Weights of a small transformer language model: RMSNorm before each block, 86M tokens.
Each number is 128 + 32 x the weight over its row's rms, rounded and kept within 0 to 255. Layers, rows and columns count from 0. Numbers have three digits each. The size before them is the row's rms in percent of the matrix's.

# layer 3 attention query, 128x64, rms 0.254, rows 80-95,112-127, columns 0-63
096:143174188067132139155149129140136097145129058040121130122135147111144113101117122113103082114131133095121179142137101151080068096160080186088150126122109130085133163136101076126187089110167146
106:107129126110077142095121154167098203127113160243127128091114073137129097158112115123217103118153151092111080112185166157122134092093145122153119139123093118106104122136134125131183142160135150
098:100077083144109144076132148151142154078112172167146149094113111187182116165126115134142194108096198139164157124099145096112133129094089127138082168150117079113099133126079162181086177154102133
103:115136192084201126139165126140104179132110158114158124186135131170139140097120103101200191100145140079122096124143091087163065153151142117124079123070093117084133123171124120129121081140142164
109:186123196139180153136154116087112104083086148067122118166096067180111133065156087141100169157138154080144134155121121103134151145151112133169087149112126100139132145166106075108116110082161183
087:129088139073122146159173125142118062166140117153110050148110157119127119131137140154150147120177152135152126096149179114137153139130140062142205078114164135125222121152101105093149066098128139
102:157113076133119179134155125115118120077127105126123136139162201138108158187115165126105062081127141194099108132079152147130071093141077121122138133142138124142108122076149103173092114076048103
124:141120102111144112072149146146112186101134122119146160163167180133080083166128105141097133204088114116116089186093174124175088112171112153173080149150133086145136122114092178141126084146192127
091:154155105116139172112068132072166132114116115171099120141121122134086136142101129199086137107082083132138172122075108147166156140160150138183065112187099095148094186132154164105146127140191157
101:121073100163187123154106086048150111114110165099109112123164147057113157119101159210097174130124135140123103126146098146118117126088136115140114123131187082112195105159138138105093102119193150
094:144073067088081099123162133165140131127169136161170120097175179168139142158190107099134043126089139150116133155137157122113181142105143124102137217111121123107115130121097123138085194143134107
102:123139135091126129137110111119053163132108103091169200107109075112127139157121110183121111136099192151124158172072126166087110070124074130084099146121127134178074157129155067147165097127107140
095:148128105115179123103089173133093159157136132149144146137104098133231135121139106162178109105137170144074109101144124170181095084142150088103120150133142085122149140082117140091129079200188161
101:124147154092147103131115154139062070169116148118133115186185123208145129086127114099146136120102107137127094104103161076202100145166141063170163129158124141116146080141103119157148120144198105
108:118181129184121147120138120115074194062119145168129145141129079201104150094086136119164161165171217103138177108120128136100087095106100125110085102121117079113140176151151131137124093130131126
098:118169122168183172151097195112170113196126112135126124107164105137159172156125122132143120078135127163042114087081100188134076118136076177131136155128094163135164132116142148098188132114122135
066:099099154100130187103137160077137134138166071089139117145118169169066100096185156187139150112109115093109084141092137087084136196084144093139130114094097159161088125178149106107120143093144157
072:106107100129163121137113126110166110075082168160142130124099146110162159098117117080077033123149150166112178132096162130140110079104183103121124149102133141193117120181113144152179103145170194
080:166143051187152135103089154114121156088097205131105150190084078084122130131078124145094162161100177166134105129088133130152156117112154153194130105180174144128143094133152145127096111129139117
073:125150082162108106107102198144069143126077172164142146147108062118074109139094090137168157151083120124167103136111159153074148137084096162169081145151118092169083135127095157164118118161112082
068:122086123137075099065153076129184146128135043086151137114081117094130172166168150117092100082154114195132170137132100165104137132160087116171147112104134104110120105133159166150119140147059113
071:112159151099130158167143146150130087189167130177114129125148111192138121127102118141110103106114141070129116191153165134146122159116150128081113184040082135154176182127088093128168165072150143
075:099081133095142130143121136112176133168189140100127114130126157155123125076138144135171133141139150042139100126142120105133131135185173221073127139171135132082108124059136070138147189142166128
098:133155101124071141123122171140124135110106173130125158159181105094176153121125135107141162173101128132131123045104111111131170147098074154178163139162167102081148097131164207085130169110147061
056:091138126143146138091139153150130129110092141052131115138129081073128157122130126138116212107165072175117115081084124135108107100145085107195112056154135115105169112142114166086136046129138117
105:177107087167141104098149089085136181093161121173099130094094165132090143153199118159061080066119188169118120155093126151129140114133148143137125171104115113205089128110100131127084152120128128
076:123128141072090142143156148115158062157157144157092131088102144113062104181126111095137060086167121119180142090174127173123139095146115122082149130079102155079115132141130116137175163079097183
099:073131049182143138100132088116158123093069155103121083130156084101188109092112129126121152121115142216133172121085104106139125080086154078159165165133127148097132128116092157120098116118165168
096:112157104154144130121135158091112098127081193148140104189149169103118129153144141111114167132098156193132120131043087108080113195101116143152071163139138085141097160125126165149080083078133103
088:072137095105169156048084115130160078134159108119130138162120117119145134234153163119105088098085120121162072173094121109125130066131128134117075134132109113171130171132123179165143131115137160
092:089082147106174057083117125163133115111189167096127146149093097138144160129107181134149110138117173115088139153119133082106123115197134112122108133175135190089055132119156138113163114149188179
116:153187175080093130173091160142155122186111115156161105168141160156144151151104118086154062102106071071110137102144145130131116145196124153108163098123147063111116120141130125151205153123095100
# layer 3 attention key, 64x64, rms 0.249, rows 48-63, columns 0-63
092:117214141066132052131095098150141125134116129091158150177172133159087104089183134122124146156114115126115105101126159073150092184159107166107090102170135106146087141090126144074089153105164121
097:162118105107164204094142101174136129116142175181118141113097131171125048120142093164097130078097100151144152172120135093146126129105148117103115138107094073132175115082071156060174112160120101
104:127117066142148145129182170119125134145147157103117142115123071136089074121106124145173100077196111080158177112141084148104089080121170147133181122100135148068151152164139147123178076129188128
096:156124141073138103062113147137100116143126137186057161081118131158124075135125121140137088071092162094153130204173130137104102113086148128132168131099140163095143170141081150099167123110194162
110:168074094151131091081146143147181179194165118141095130076130123171115115180159146131128121131133151143115102151093155115113087167141164140161185109153082151150111162162100105153106185192101178
089:050106136129117113160111081129119109137139072089162118146187195104172153156151094114136142115095084193167164106122121148055139105089120082124100192102102104095129135077144139109139113122121093
109:114136134105102088160096178157101115145152139098185089177164174090160125166154116108121142172108137090155106084125184101156174131157135124101120152164156032156156116081131170107111102092162087
095:164118102176153119161072142190139076177102099106124129103139167103140139126103149189108197159100082134112124152164113143148105100116096095174183157134113186120181132156152073129088094116088134
086:127062174167155110086148101123131177133132090135121155096126079175160116155177131139107083068178126088081127115146106182140099081127112113166174123129135166083129131146072124106092103195160105
091:162135090131131138142158136124167171161155056096141157193105089158114173123171104176109085144112175163126118141127157109144111127123156112122156133128111162107139122116060051161111202126068086
117:133133165136116105180152067119116123097181160171044090115091099123132085111119127101124163080107153105123126179127121106106119125143165081107106129113143076168129075083216123142109094091088122
103:101115092183124103082146157092167126163184136125169184128141200137152125119089191109097097119135129148090122107138077108127107156167156166139128139183141164194140177130071146153089125176141122
099:131078153119126126069118076114145070186087129122183174153108212182132141115127142096110090133122097125085134157105093112140157130180113102142142131198137171102078126084097148149076145124124125
079:099092149152167138118085058131124041176171161126099111097069163129054125168158131143079153147143166129129142138079114145144147092114159084136128123103119150133160084096122164109074135181129130
107:140118109117103119151121114157185048101102194113122106155115181099153178157145112087087113094127089139143109124108144118137175147131112074149136142123124192216174088090114124157169139081141153
112:170091199112128223139097155136121086087151129108168109145151127117138097141096095120151069138151152126144117054132095134092200106181129119114126154161185100105105109096156089110166114133105119
# layer 3 attention value, 64x64, rms 0.289, rows 32-63, columns 0-63
099:112177114095145148127062086112082221092169115137095124124107104157112112092124114146145148093145127153133136117123169087171168139117125110138155116129199136131099065074162075111156188163104103
096:116165121090133093111156170128087131178096113049160191140152162113178140137120067105126061138127129164080147063111141185092153158109105111103118160113137137109054153123121126093109145099129096
106:172119102154154169150118129098101121103140130181128114115132132155083089104155138169140122149197171152110113169158162087123123137076129089132111114054156105165120100105086086146180199140054098
101:161192082078103123151164070108145107146165085160156140132135113178097109114162126172141154096126153146112064151124137145160093108135098157098088101076103113087137131125075075128124162113060072
096:155121152116076162183079158088190077176160139139142094128123181089089134114104125116140066124167053176114175074131170138137138110117117112160089112118135122135142094159108078127179154148109121
103:107145129138165143144123097090128182162122122161074080132069115132119147136175158145047125071110168203128128146145120070081075152137130110161164143081110196110108121130109091142116166125101146
093:081165111148108091106124098154140176089158174141141142074156114151095112101145053140115116133122149168125146085130118106177105164140144161072183105139052098148167113108115147073173130067150153
095:099193137159152106126137153146069188101144110142151160111137116155142093080171060095130173089145136087100117110149087098175134103109105118139120108137065060091198117113102098132095112166123105
084:099115127170133157151113139082122085074160123107111101093108084137185120093174155099213172125127106070147144125118157081152202150117113145130136065149131117129098138095180157123145173160093101
113:124172146138083136144125124127077168092147168145183156135109123169121144091178117093073079122120122102172153185125117087141154184126158091109163150055074102121109171137144161136103165131106195
110:173106131184142072136173140115151153086207116094120150089155169079113149142155168115131116112050120087109135174134130127168120095154059170111179107130163184108135163154171121127130116124115152
118:173088098090076151099162153150163128121163122164066170156131093146080111135189102151132150156105114178158107138131146118099111170098187135147081168126101117151145144089134126043131118093067137
111:074181101130088135127117138157092163107111163115196171133186103120181090102093097107130141135061101113079136098117121116141159108144081112083205045116088123134148122131104155156133102140122139
101:112114112137113115165128107125042080073111187155170108098068139100157165141180146119077132079101051142131145123129071125098127115132058141145162146116160115184124119136140121129130147067132131
111:118136133152140140164095092095098174116063138114139102154127122143117134137077198144128116089162096218154155140079129093093126149128115089147125063102134178063101115131162067149169115146100142
097:117182092186145130125081121103139141116142156128117112114092103130146144069102118099122068140153106102130186113104096086146145073129121102093174050118107157131157094128042098137125143194083149
085:138137168149101160131173201120175136193108091165174123136164127183163118111103155161069151093105123142087175161135149125131200127150111163114138086137117106149126084171102179141141136077173145
107:141125157145193107111121097121076126159110125108160090146135175165095206136164058153106189100085156198111115172102147103129151140113081161133106144145158128155124080142113061117124144142122082
112:120126130127189091118066140057151118121131157145154075141077196113148118160143064129099155093121118197108133183143178087147147119131120124115097099170144107107154111086079058100136132127137116
105:140080084129116137139132095125196097174145053113119134151148116112121091125139118191087113150121118110071104163153113104156048094138169118085124103129098194128117141108098066072128144175145139
097:126121131205102134103100180141099143187140177136162144135201153142163166122096125114125159163072076128132092128122151118119137084139046138146104088149188129109154153119143180121108124084088090
076:135091118141145148104133120081163144194131164115148120086148175124118125168182152123112149128107126106087083172102069112186166142113174150086154137087132137173050131156144178109114058157163122
109:152099148125168108080103099211086173178113077112139123113100090108128141169150107112136095086118107131172065206100120157124135172109178103115115183115111126172111123103140149116097084101121169
101:106157159096101110101156094122196136114174103143181115125146110112084136168203094123172116113082204139124163153173152136182117076071097136127136144172084097129095124153107111120146118075105132
113:106097120164100111119176134146150135125163175088138186095194131115172130184141115104076117185114117091123116113131106136139125127157175175107112133183149125134153179151092229139143087147170146
102:124130084155107052146170173122132135131094113112115079127138155146092113113090150144058097208164141113130050140111079151133167170167141126192143061124162161130115114108088147121129138114130105
118:152124144089068132082139126133143134097140106119082122170124110074045129171168138144179088126157205088146090099170144131130088154098153173118087135168167083122077143127144137092084137152127110
113:151117093138122149136140105088106083089106175132114100097120118189154124114147145156122146134127156119169175148125134031137118158102172118117110114103105179149136153112098106131180236152061152
104:102131181174113107146093111202133123095090169079177155160165066119178142145130125160126145178133141099165129107088152091144161135119117106123194122175152084126128109064170184126099111140153125
085:135139135075165135069143083097120141134129132181127100141086137114140112180130167110107148095038096142112100131087151140164176198153130130142087151138133053120170140167174162110065130110133129
094:139162157096128102149088126142083150122140167176150188127139136148196156133136179129104127098065115196127199118175164113146176164128119167129122202120140109181120152103114083141137090115137162
087:152081088154091169121114112151145092105174084110104098154178190118115106123182122201155074174084124116090115123149173100100157149087103201078126123157103102140125135151093120089147123150149109
# layer 3 attention output (transposed), 128x64, rms 0.164, rows 64-127, columns 0-63
116:178076107127167060069147164121134036178081094128127110076125153169110160145106130105080090120155137156115090164143163146136145121135125115154172144139156128150123106157086134059119119180144148
108:120062185164101162125123183162123167159126091128131096103187138130162115120133135111121118138124082082063152178184105110076120169100102098089147142100092151125097152164148094155178127164076103
121:136123112169152110105125131128172126126112105120148151082124147151131135172120163121099076125159183190106091108150061181129145041113116138160113101140116065161126113082061165154160175129144078
100:163160096158086148092141147096170115101077127067119161124132170147159102123095122173113153155132132179153187100146083139119140123190093100093173112143064119150118065126099111123140139201083107
100:115151164169106082090066099159175089132132125129222117143130157130152153105189074076117089134129117112121130123135103155089104180139136141118112118083069096106099111066119127121131178080131161
105:089166111070137140157145107056151150194118138183091096100077118077180146169101155157095095064145152178132117116124118149148114099178100154160165125143138158155060113130111126124121140096100145
112:141146076108175140108123126103128191104122121103136124121145126117091141095121103137046073163133210180070115119110137106147134125138100131109121164145150120129099085175220146102127104191168136
096:126148167160146145156121130105156121131100148092114112094090127177116087034112112114081093139171092173139150133176123132206202194112136152186119130135135145085124080130169106112122133166118133
084:131103124138156115099121167133169085176156072111064078131148127170132154109087138109175188149133116104103119161155126164153097084157091158198132104102148147096212106107111150133094117080084121
118:147189156111118127150090136159106135166125160111124087146158194094093132063114125091054135056110133148090123167143107159161141123141125087165195127084165161130154126152164113090121120124109063
122:167168133102123118159093121150175079101108148135099110168098165118162094138108117092182128166146139062115105123149121079087184142165141051095130167143141150083161046119147111172103151149128148
123:122161081140108189132157135157071150127107190120100127145153089101059151134138087096101118127179121089179163108102094144105104089127092221112170159106106082134125140132089151153120154110106089
125:190100072122161165129128137136135139099122150149084092147137119138124098051152136111085116177128138182082113111144160125147128185093194100159114098121173151167127077130169120086121054164100145
095:160162121119099129160109121131144103194140144139096094082078098113187172103116165211117100177069081152138113123156135160134097115086118088161107182113178181123132136103139079096161135099126113
111:096123101082125117101154088103144098235138108141146172152117139123126170155164209097115116102146155179116120125175129164158093158199150140128110083155133160177087153146130088097134137135112099
096:151158095134193112115113081121156118086130088180170054121103101148125153052110148088134127144146112197122139103173156106138148156151157127179128060095146149143103093169108157162107158162118156
102:168084137170084109096148129124177171091143086160136140167141086079126165086175167172069086198085169145134119141137155119148199096107153145100100121172100145152133097111149137122096109103118160
113:137098108143117090125173098083167074181169106100126135094126178141134157192127124178124077113138117135172162134177172100149183155159105192135151128200159106131081096120125089148144137162106113
122:148115071086118077130120179100160124175165103124137106075099196144152153124139073129117101124129115137109161101185146172148154160171094205091072133158135097183090151121099133153146107164127120
105:126179136091107156120164142129126090028067158181136134175152110137162150081115126165115149117163138128110184124142099117071125087160120108113098140118125069132064067160136154144160119092138158
109:145136085154104116129089108166155141138125118149104110178094187135143113131107111120140099155102094128151066102167172078129119138101204157127080179151176100187126099123141148158042088141100095
094:197136104090146150145091114066111175113126142188092121101155092197045151106121188137147147123087177117129125171125154117143101083113118152107097139108148162094093098104106104104107140082133083
118:099094107097138077093144092160067184132123083097093180110129114076068153154155189135159102038164137111141112159140135102139128158123129121157140165129119146083091152110079124114103114108100072
109:103189098114067098125153151132143136082096147058132145090120132134128087116153049076113114145124200080106182113131129075162127140092101118102174147133142170122104087116112140166130086076146135
124:135135142096140197140082129127143201069166183159117154157130120139081072150107147094108149166089078115121141157067171126111121091111152134130094128164163137054139105139157152126150086126183109
105:116085131136110177147151129080134159084151084179165146145136148156112120140129108185121126126179123154178115102149121116100116079088166091088056057095147090089170167157107133108109104126093067
128:132138132101081140145123178171088143140090157102170171130179117161091111152153102095158164116139135071180075139110127152118102114101059141131136131111096076049099105142093132150149158117063176
123:140172124108136183120162113146135111140134106122148142106175120098151157143079165117104129124106127198101146134140112143143118013201122173145154084185203101143157150089112165137157117109124118
098:153130153103154137144109207109179143142127127090131173161194084145095097141163148168098131135161166096103083114117176095133122154145168100221111145109128136161177166154160088093145092123160116
094:189129156091142108095086106102065141136129166108074168119110144123116160171181134153180154099121089142164108102106172145155143183097038133161143120129102113107158149134125149102133106111053090
106:119089100125102094174114123124147094150153218122136129103155123134155160137131155098107087146078063109088090073135177139143154164166150143083205144140126192163088130111073160127129142139121102
104:149102052156126183190119103163144089040120161148144135166107139162110168093165157121145139175172138155138140104077130142101124090119058161145143134122128105116113049117139099151129160103096127
087:110097125142131131119198148144094140118164140096166129140133133154199145077163161185169155070091132129115178159151126115081100146112104087092077076128096175107140121099140096124083113083130058
090:141167102140091144132080117188122188085174077116167077110118067100104109138167125152108158142161153143154081091149076110141124110149177131132101125162175151106180128094078095151109127078128175
118:097131089076095165096141129113146167183153073122118124107140144129138147141159099140197138125064115069124140123126188124101154147121162139126145114154108192079178139116179090096057140098162169
106:078149190104148142100098200138133172138145181192136101132107113084101156151141086111133122137134101054140152121103154103081141152108177150122177103139165142112115151128161095142125156082193186
082:096125068129161137103192122139102132115091092112075160089133087141153058187148172119114106111143144185121110059144090128140142110125186113181186136122126145111144152177124154157089087144090145
103:142087131160141099081120136179099088130134115101145162142165088145163147094150100082167124188132150068115168145104136151122128181111172077091115064100138094092188153141142159099171083167153099
084:153081178175101104168114132087140059174109099170132148128129151097149153136111200122109124114118074100111131159064156155134193085107112166129099098093154125153104130130131154206138098142077125
079:160110151088133122091081087117152101082175122106138180162153130068064112187142181191133164065081120122135147121130119118084078129171101168132137116129154138184113144172122123124103156131176115
081:129173105098134119131144097122111153111107134106162156120105132092083146174070142165089093096096202180146122163069119065125116104073180110045111141127132133148106146105136079112111122117186102
091:146096143134127095146125085073189065188107106131060164094149081121172104134129099155195124168165112123142141050151088128120078079105119147149103098163109089122099128119148137132154159125119101
099:121080110112168138124137095108119132148059122124094156151160159109124116117135064183112177109134139206148142145106134158126119113079119189138066111127070091191072146165115111068129095143113117
086:151095164153161048123150144076162100123159137146158126096070153138141155102116104134147144129111175104059122222111147141137128065131077141144136109184109165089136142099127133176162169151138135
107:102131149169118074147161160125110145189174132161136126133114167141141187126134089141164106085132120059199139192088096119161117102134107194108100174155135120118162106076125120136131197126111091
091:053117131147142145109155129132112176143117141127099150143169119129083130114119123100126136133119173097104154180008102119171105085159141147062119127140112181114190076118128180145110107127082122
072:121142150161123106106139113183166090081147114082123116136145169092130082105141051166145104116092091091195072125139172108117158171090127159127101175150128082116201144119142169170105126140101160
076:128118162104086158113113196103079111162102174142098200156146119161108108164121095097124106122101131096135125146172062141118099122143111176128154225097118097119158143090146140114140155117185187
095:139123139103161130141148138147051096081137112131154110093139112075156128135122054069133105219166151123127111131160094131151083120134132081168148118099164125102102140146137140079165116173173056
104:120179129129111139189121179149095118096086138152072119186096084139177109077095119134140127191134068076150137112205086183126099112140113081120127107138129143091133147062125170121114127120133127
094:092157112144125151141165105179135102090069157122085117169126064147098129138140137149173096129084115165103087157103077138138114051159109115181155101071082132068170082151132114124092104147105137
094:122108163136152095065082149084105119199128217103071137139074160169085124122137113109117126126094130148186116115115174156162173125158139186165178164111125089117155122136100153163155144124104138
092:135149130093151115162162155111111135091137124164102099136083092111123152102121120123158110076098125100086170224093075164083142174120111158124190106129107147078121127081164075134171153098167168
084:071138162108098106136151173180100133164202143171112133193102107119190126114121069108129064158097131128171170097138120154096158103124092107145161107145146088133186128102158131098145178128164161
105:103119115174117143120083159051164080122124185172115154176130113172170143130097152115134152202115174126137150085095178150149121081171128133080134073167162127112108125138186142110152154158159137
087:126094127136136111158105161112136084128070066146158133100140130151225146094112131183105090105099130146156130111108154123081164168119100128120112123094110109146119146119134073122093176215118050
082:206122093173152102134159153124098092150099138181069130167110151087044133115114127164194132106153162142113138196141099133146141097141121153108146151112136103146178150086171149168099147134085163
097:154105094131115137151061115170156083112122173078170120133151153087141092104138142065163154092115112172070148086116156126185129210122122143174160183133114156164118132160123139135075101111099155
101:116120140152142143155078137079149095104126090121112112061156127109164108078140165161077162149125031137087169128202108137118157187155107124147127157099117175149159194138092117128097132121126106
088:096125145155151152110050171065098154156102122142126147158095093109060134122147106114139111149151116082110076149134099149061144157054139133127099141192063123134119129093171099142096143122179149
106:151155102134106159142168125065092070082127120172064133075086134163106136156098154143106166093096073129122152170173083166171086104075095183119114143143129129104131146175126138167141137087099120
098:100137112111122108119103169140162126122124140156136176157105128160095124116132078070112183133205161126128144181143155067035057070101139143136164092137143131092139145066126121115128167132139106
089:161095156113107128150145125122174143087106080110156116129146147149132036140116061164185135092140133071151102133114103136065106097124147118156119102163114130138101062167102097103059193114121116
099:147122175103112108165207176110115147167144131092100111082118161079122150141048046116112086105102111086104124192132139149122099100130155113114123186119134141131118135061141160122087095135100106
# layer 3 MLP gate, 192x64, rms 0.309, rows 0-23, columns 0-63
116:218149154126110141159144132090162183105121148170144096109059065159146121067123086126121094129125174178109143100107126134098171113115150132157098121122086133120126115089072151116128208093156120
105:171124123168120150116104170076109135102149198167162115198052108154176107172128097126160129125130106114161133124083106159120143124112130128166057095113109099157144096135154101127107183099068176
087:063148157127092088158124171094090183169123126167153095151155097159159175114098166137107134088085097127096191139125111089111099154125145062116091163126065134131128159163089098166147165170111116
094:090154056103104107135140118130128140168125091123158160118143103073113203155148084104068121140170127200177153136070154175112128126151083116151130174094134176107143085147084133163142148094143150
098:176103125157123118188097117101163122164092132086066148160157122093135176091127161178092134141139082170108130093124131127077105098127159065126142130169176184138209096110121094127129086101124151
104:094157105111179139114116081168106155141164108081128114146167110140114164073098203123103072093090187157112130127176182132193125132093113146104149186100133177117074130141166133083138133120130144
105:153127167149125123158111133165218087147118090166100123050074103142160083136141128109174104169096163152115125115142141108151176129130211128132083101179140099145111095092160119117140151157162169
100:167166167122196149099125145134105114072036174153116086112099087160116111128090156163100117166132186128081120164061130135085132122082098086112137138064103151149154104137116121163129144126146112
079:135137101173147144082106112116122166062127090081139165125177040088124122107075161129169138116102151072109158132120115115059135092143130123119130111147103123091147056073155109128173119183120118
107:090176143084128175174075139100053154124093152083190138177124106095073161100096117140150115105146105139100135162117119105100120089171115162065142122131154138124181107095063134150128160095114109
122:112125101103112113105104104106149086159177089145141156122151177151155131130104089101123078141088099139098118179144164082199162179169186088117110079166113125161134151101074149137121062162158092
104:116154184136148129143162140111095171184094154081124141088098207099140175104090145158109121110074120146102125160164151126126110164188126121098099079118137158157129218122154115105116134080142073
099:147115131147154164125147122125098087150153156106133115132143156103130173126079119139118135072118143156079096126146102180133129048136057116142151149054136107171167173215083118118143063115134105
098:123078131199104101113155145165144099174145085135070134145086159116131172149143173147125117111093094143145127165175084116149167177172131127171177113171204130138100135108151126137145064131072112
093:141075202160127122116209174130115109157106116085080077139144146129173087130138147125090129112179107177099140168094128120102117083077102098108122151092124121052100141141118107081154125175114107
112:159109085128128096151119035140135114101124050128096120131077144095151143131190078112172108135105132163200148122140120124142106155138198078097101112154165070138120079106107115097131140095115133
099:139132129121135127126146149128146151152210084119076081119134158210137082113117141137172172134159108159099075127147101136126115157129177046131118066123113177157178123132121081085100119116101085
090:143094106127156085154119157148094166215172075051144141145118117140095182148139143168122148085089139076086136191140134117117136103151091135155134110150156142079141092129148091090176075138140137
094:106089155110142104097147142146133087139111073103160124099105123151163147132194113114195146098075140150178155150103166062108145118123198073132083120096107065108111101126134054115118131101096117
111:119150124124133154122078177069156161159117127175085106083153092137093102089087137167114123133101147114044170144091109120111155130107156145160127105109092140114159100099127053153135200147197134
101:099103181135108132089144120175118071183130122065123156071094122123167133136175113123116077110182132136128126158167129125124167212108164067079118142075104098126126107129091136125160110147085081
100:139168158161147061111133093121120147135077125163084075080081148158145165119115131158081123078111101192132146121091113142112131147113090174178046124128176108152086082122165162120137091117145150
111:114099136112165130146105147170119089158104098129118111112121073138125094069052152159117164143084123118100133113115136155159145165067130046167110086075079109128135103084138131134204106162139086
083:165164203178169121130127131147148149147111129114103120140117168138121165074123101120105131144150178123072131208105108119139125181157134065140148109136157121112096055132163107075145078121072175
# layer 3 MLP up, 192x64, rms 0.307, rows 0-22, columns 0-63
092:088138138100127114102120139227144141179121140174072124106163105172128099191138178093127071126122100122109146111154132097154110184186136146103110119079115144179105129173167131149118089178096124
101:084142187094085114125151126130152150125191178107121093116113116146135090124163117097128132139101171118129082137101130057137120105110134139082138098151106014121093168133132151158099130142076198
101:139189138114179189119099078122129092095108094131131137164105152105054102148163084114127126117128132134131085102096110200107175065142128147107084144184155095146148096084138146127109151061129094
105:084132075109133142159104075126123146145117101137107094133160139059057169175105144098116121105127101190192148089094132151077092094173056147112166137146167130149147111105079145125114139116120082
104:108140137121130167176092109154120132072153168161142129129085054122090143158137095100157142182184176073205142074103165104107136114134139162144077098160151098123134109138146097121114195123119161
097:144132122089087155135149175103137158060104185160154134124151105101128189127138105155149202125115122122141071088078165075131143122111099156115114095157091110134167114070129111130075189084088108
087:161107065069155123070125098138181124113111142097109080123105181084155149099123138112087117121143060110120138108175086141160133187147169093102123115121082148193115113090141168081122168113110093
096:111070129100107126134098134131151197197221089120098185133119119088120131107138178104159138097107114112115141136197143120164108151195138123122143129129119130116076158141194122103175097122084121
105:175099071093088103147177078124159140090130133143155137104077148100133155174179104097094048115182143193144116164143098164185189084130122139170139134148153125120103125101113116144101154117108148
108:180089107174173093146130112147213086108127131125118078081081106171149135094140137130099133184127161152139130121166137114138107171098192101147083140131146121137102067154167154105114149164197161
128:160104092162126124149124083077188060168129118113105156127122189128155117096092149107080110135174093129117130142123140120176171134169199086091135081120111164153157174098125110112109075187100140
105:157190127077116132140098153119161116118133096202108120124107115182125098162111175177094120125074172106126125156062132112164170143056142105149091155128145149094078122171154149119111172117154187
089:105089155123157157108138097122114082123141127108170088152132126136161165121079132115109136115090155130075107120140115115146113058157109094166116153085133098168153157243117167140143033136158124
092:118134073157102176143081129188131113120088135062162142153059160085173114160103102140157111219161158096174116113154100114135159133116116149077138148139146125098174154098128117174109166104110105
099:112053136156065128097145158112080115143136122125098099148144149120128170173170159158118106092135141158110139162106106172125109141207113107130122149118151077156099217100155159090124124100048117
093:115137148144137094151119119121075099123146125126125101122115159160106123070171073111092152131126080157068186139143099079121155198124142120060096138074110167191051113141110110119124144125181145
100:162158148123181184098128167143152126102110126133060143128145076141163115124053148158167130132130157118042111117105106117114147101094112086142062127171130189119158101158151056098141124151138153
114:110168161129092084106082175139140131172093101108132081074138137161163126131093149104109086101090110157085189117130090133082138135141131102112109185096080129185127080133100175113130079165193136
094:123098145133158092128153132187138101172109052114138102117093147155210155168180126146185151101061122147141162127110170102071143148121189087151110099125101063124131099118132094100117100133120114
118:125082135095124100156123120140124093088128148131208122101098101164201151142146134105095109091132123101131165112117115090141173105163156133113122131105098070116133091180154158205166163066111198
101:141080167125142141128081127114096146107115106199139085181147096111110109092081146166128193163100130169063135141066129109113138055155133122142148183126095110106065102135144152145157095150170148
110:120124109139115097154106106135156137150107118140155165180122143145115060141127162137115101144155091058170125127094123080125135078174203147102112142161141122052124085108083123216114182140108149
114:144090144160127127152092148147094151139092085137126146137133075120137158011061142146135174145117089127088125111151145155160131151131113095125123107080092148148118048090151107107206123151118108
# layer 3 MLP down (transposed), 192x64, rms 0.145, rows 0-22, columns 0-63
096:125169131097092101123155114157085126170193090198169157167117112101087148123078094076116123139127125073122155168177114150094174149124138076165217105107153151133131133100108127113102138104126086
107:129165120137179093107092118105118149073101086157195136140133141127161109141108151172141116145159096119123113110127125167187105176190167122115100152148165225090173080143122066145170123135115123
095:120185135113141175140167140127105120107113124113141062138105173105121143089128091136136081039165133145096108142092102166136110134095117159123078128156099163057185103091141111127094127059078093
103:138125100092160105191088120136173129140128107148139104121153135085149124150181060109164111098174086156140100091150133131077099169137081123116162126075097166087136067214099120135106164112102105
096:106126132103115113075135114100109148071144101192133053093107088142101101129165126122199115105140134127175112138120123102164127130169079195149124041108129045098112116158130128092126146132111151
101:172126160126099201154130124158100130075158150123162191116128106139076152154162134137145190139145107124176153124050181122119099152128110143124111130160078128109199140126097147153123189090077148
097:110128119139159150146142106058087167125156118131168100153130126070128134096104147207153080135133148123126095110154178182153117148125076095110179138115126171106208105179110092165123139077127079
090:155162124065156112109122160178056153109116115148136143108087122088091125166164134219160127109160139110107149152073137180127121124090167080136172130085081133110138170161106085177130151151101128
076:124116021157069119106139108096114175148152159206129092115120115070175104116154078099153115116187145116138136137134128148119177105132117100131103140168138186134127042141128124142121133163134105
105:168111122125161110119127084193138112126126087122086107109121111117136168091158131083080123161152144140142101101113141105145111183101209099202052076110142109179103070141142130126130147157147179
125:111107123163145114201122109066123069128139120106145106090156113127148134124086182154158110154177129154123116130105114077159157151156202107132160070142117194142160173084127122187101094147120181
112:152136073130128137151093081052116091104111162137121116131163110185106102155096164173106132141089138117115126152083162065136184210089160127119119128134134127092062067163154150112119149107157149
085:123112175177121139160132117148146108105142123022140169118125163182033123095130136114118080165136105099131095101125128121090106138146160130128154126075123110109119079193161137165162161159081145
089:094111081137094118159173129116070115152130111086132151136130167157148167177103146117203077099186179133145083060144068156163137096123125150101068109136117109152148150093105085105112142136132083
101:132182139061113112144145101037139166137108116145114148095131149146088154117169124145144219123179111136096145156154127081205158137102093142184136148141090112131154175143116107154139089099152138
099:163130148105131142153136106091092126091079179114118168127133164184157182054097176114116102128048116182120132133109175129159137173130152161127089107078096162171168118127111124107141148069105162
096:118138084124114082118035110146139150157157123097174100070095124172189157161209163165121167145174122133169112087144126182140116178127164104110143129114155117102090144121126115180108116132150157
103:153139181119144106111116136147118104114080136142108175114141150192135138079101150094050109130112046110062143136124036153113105170122121155140117158150081133191153161139096139119128096147159143
106:111136141061175106087091151179118093174088077123149161124127146122065197152120105065122169163158149157093092139112143114115113117093091130168121138153126113113123153142035100100117155112152160
105:129110152086139103126131072162090111103094157105204160187097160138099179130152160135163121134112101154165147107124089108115107107175161099141096157184127055113124147161119187121095107095086183
097:128154147075036121168116122098148154116167146157155104145135150121180122102120082080136119115109128123111130181094221143120156088062095143121126165095134144171089107105124170135059118131113105
100:140092108138107163130128106173170105115172146068134183118123142131078082147092106055159161117103102055127128088087119116131134108139141098073172113097099169099124170135129120159089190164079144
113:115082113145201138161049112133123166116097068094194169159122120172098128086131119155127125145139108158146139087085102170165127149141121099167135155063096104146141083117088083174161152150143116